From a checkpoint of a small transformer trained on Wikipedia.
Size: width 224, 4 heads of 64, MLP 1344 tanh GELU, vocabulary 2048, 9.04M parameters.
Training: a variant of SOAP for these matrices, 244M tokens, 5301 steps.
Each number is 128 + 32 x the weight over the matrix's rms, rounded and kept within 0 to 255. Layers, rows and columns count from 0.

# layer 6 attention query, 256x224, rms 0.0386, rows 235-240, columns 112-223
[[158  56 165  56 151 108 144 129 152 152 122 123 136 119 130 147 153 150 146 106 103 124 129 178 109 125 118 145 104 126 160 133 101 149 136  95 115 147 160 142 120  67 144 172  80 161 127 108 134 117 128  98 129 122  98 134 109 133  71 111  83  97 153 149 146 104  76 126 140  46 111 172 115 156 202 160 147 138 184 142 140 149 236 156 164 162 158  77 127 136 147  92 185 111 147 113 120 160 126 180 214 204 139 124 181  87 102 153 143  80 113 148]
 [ 85 115 104 132 119  87 101 138 134 191 216 126 177  99  86 144 174 123 131 135 134 112 123 109 118 146 135 158 154  94 113  59  42 187 125 119  84 162 151 161  91 129  92 137  80 143 174 144 137  98 139 141 128  95 166 137  85  94 141 102 166 123  65  86 163 142 123 104 213 153 156  89  89 204 108 150  63  49 148  97 134 161 106 110  70 116 113 113  65 132 160 186 115  76 140 151  65 174  96 150  99 111 145 152 191 134  82 132 138 180 123  77]
 [161 114 104  89 123 138 140  73 104  81 106 119 125 117 123 120 166 133 126 110  35 124 161  93 118 169 134  82 195 121 109 152 124 113 108 113  90  73 129 113 137 162 110 157 171 125 113  67 171  70 142  88 120 126 143  75 129 149 156 157 113 175 118 175 152 122  86 155 108 136 227 126 138 135  67 148 138  58 143  86 127 162 122 143 124 153 145  79 165 146 205 160 122 117 194 192 170 149 140 194  78 175  98 173 137 132 128 123  64 130 114 140]
 [101 126 122 101 124 123 137 127 167 123 166  78 185 165 131 145  86 110 123 104  98 163 139  80  87 144 144 118 128 137 233 175 122 115 101 171  85 134 106 115 158  65  94  77 143 128 102 178 125 107 140 130 111 148 103 133 154 177 115 115 151 114 138 199 138 157  97 127 149 143 137 148 125 151 139 149  92 108 205 170 162 113 105 131 130  96 155 116 149 175 154  96 121 156 113 168 113 140 192 139 166 123 145 141  96 116 151 169 106 184  97 128]
 [132 157 172  42  60 132  96 178  61 111 142  84 154 117 115  88 157  59  97  39 133 160  95 148 147 147 147 129 158  87  71 100 112 109 159 138 123  97 155 138 121 158 109 152 105  98  74 164 155 113  75  96 164 141 147 196 142  70 130 121 119 114  86 110 146 162 146  98 127  92 113 193  90 151 111 158 131 145 119 162 123 188 146 111 139 137 124 121 147 127 136 109 153 101 155  89 148 120 113 127  81  55 103 139 130 131 156 122  98 115 168 152]
 [164 115 100 200 144 104 182 141 124 115 148 142 128 114 171  77 138 104 121 201  88 136 141 102 113 105 160  93 163 103 165 112 157 142 148 115 116 114 161 110  81 149 124  90 158 107 130 147  97 107 194 120 135  93  51 111 150 138 179 110 117  93 103 127 106 128  94 159 134 130  68 126 113  69 111 141 134 175 179 156 172  77 149 113 152  63 106 115 102 115 120  99 103 188 159 152 143 175 100  99 109  67 124 179 136 167 108 141  88  90 130 185]]
# layer 6 attention key, 256x224, rms 0.0386, rows 235-240, columns 112-223
[[150 108  96  48 151  92 162  92 176 131  81 104 123  91 165  86  91 132 181 109 107 135  68  96  75 123 182  78 124 112 110 130 116  85 115  91 136 117 139  88  90  80 173 117 165 136  68 154 118  99 184 155  88 122  92 107 130 121 137  85  74  87 154 111  80 104 178 117 142 145 131 134 125 153 107  77 181 173 140 159 112 134 210 138 149 114 151 152 202 136 102 146 101  99 190 113 122 135 138 103 179 146 135 160 156  48 106 200  70 150  96 100]
 [ 51  67 131 159 165 149  96 153 173  79 103 114 128 148 118 175 113 158 142 157 107 127 111 197 116 103 155 150  79 151 118 109  67 126  58 177 120 160  99 124 120 147 129  80 160 180  83  77 138 127 164 111 166 180 157 141 150 149 118 122 137 123 102 133  98 163 116 164 149 189 172 118 236 217  60 187 131 134 138 103 128  79 148 140 115 110  86 100  72 195 135  93 133 178 142 155 103  84 142 180  79 120 169 108 178  91 193 118 168 155 170  95]
 [142 125  97 106 109  85 139 117  68  72 131 163 130 158 145 146 159  76 179  74 137 128 125 107 114  92 148 133 105 144 103  95 164 128 103 163 107  65 143 154  66 166 127 172 170  62 107  96 121 123 104 102 108 137  97 107  56  93 110 163 129 131  71 164 136 192 155 114 114  96 178 153  67 175 109 192 147 148 135 145 173 112 130 166  68  76 118  92 149 134 204 130 192 130 119 171  81 205 147 155 131 102 159 136  91 123 155 115  85 121 119 103]
 [168  97 149  71 112 101 151 150 126 117 142 115 136 148 193 167  90 208 110  87 113 115 100 137 113 169 129 133 136 139 145 200 125 147 169 145 113 135  73 170 165 160  72 111 158 143  91 175 132 117 162 113 191 204 156 170 147  89 121 114 179 117 115 144 111 113 155 162 134 126  98 116 172  46 141 115 113  72 133 135 167 119 155 111 138  68 142  99 147 129 139  90  94 108 123 121 109 200 141 103 117 180 126 157 148 159 109 111  97 122 105  82]
 [127 117 136  64 103  99 145 119 107 139 149 134 140 163  66 147 161 131 163 152 142 178 167 197  60 107 142 131  92  87  98 116 117 153  95 100 147  81 176  96 154 142 161 143 101 146 100 124  97 138 129 155 137 142  25 118 131 123 193 113 140 129 110 115  74 169  99 113 129 182 135 109 128 136  78 154 119 184 151 160 156 115 149 152 135 123 114 119 145 155  66 154 139 110  76  92 148 103  67 123 111  99 104  53 119 140 149 127 134 156 146  94]
 [120 126 103 160 110 150  85 165 122 182 151 158 132 143 157 124 171  95 110 123 115  92 179 150 130 206 162 111 136 105 117 129 143 119 181 101 134 138 160 180 110 117  84 131 108 119 153  69  89  96 161 114 131 129 114 150 135 106 131 112  95  55  93  93 116 140 194 179 113 127 150 131 124 126 102 133 186  97  90  99 156 117 144 133 144 150 135 113  72 193 155 123 112 126  91 100 114 128 102 115 118 127 159  96  77 164 160  42 147 134 173  79]]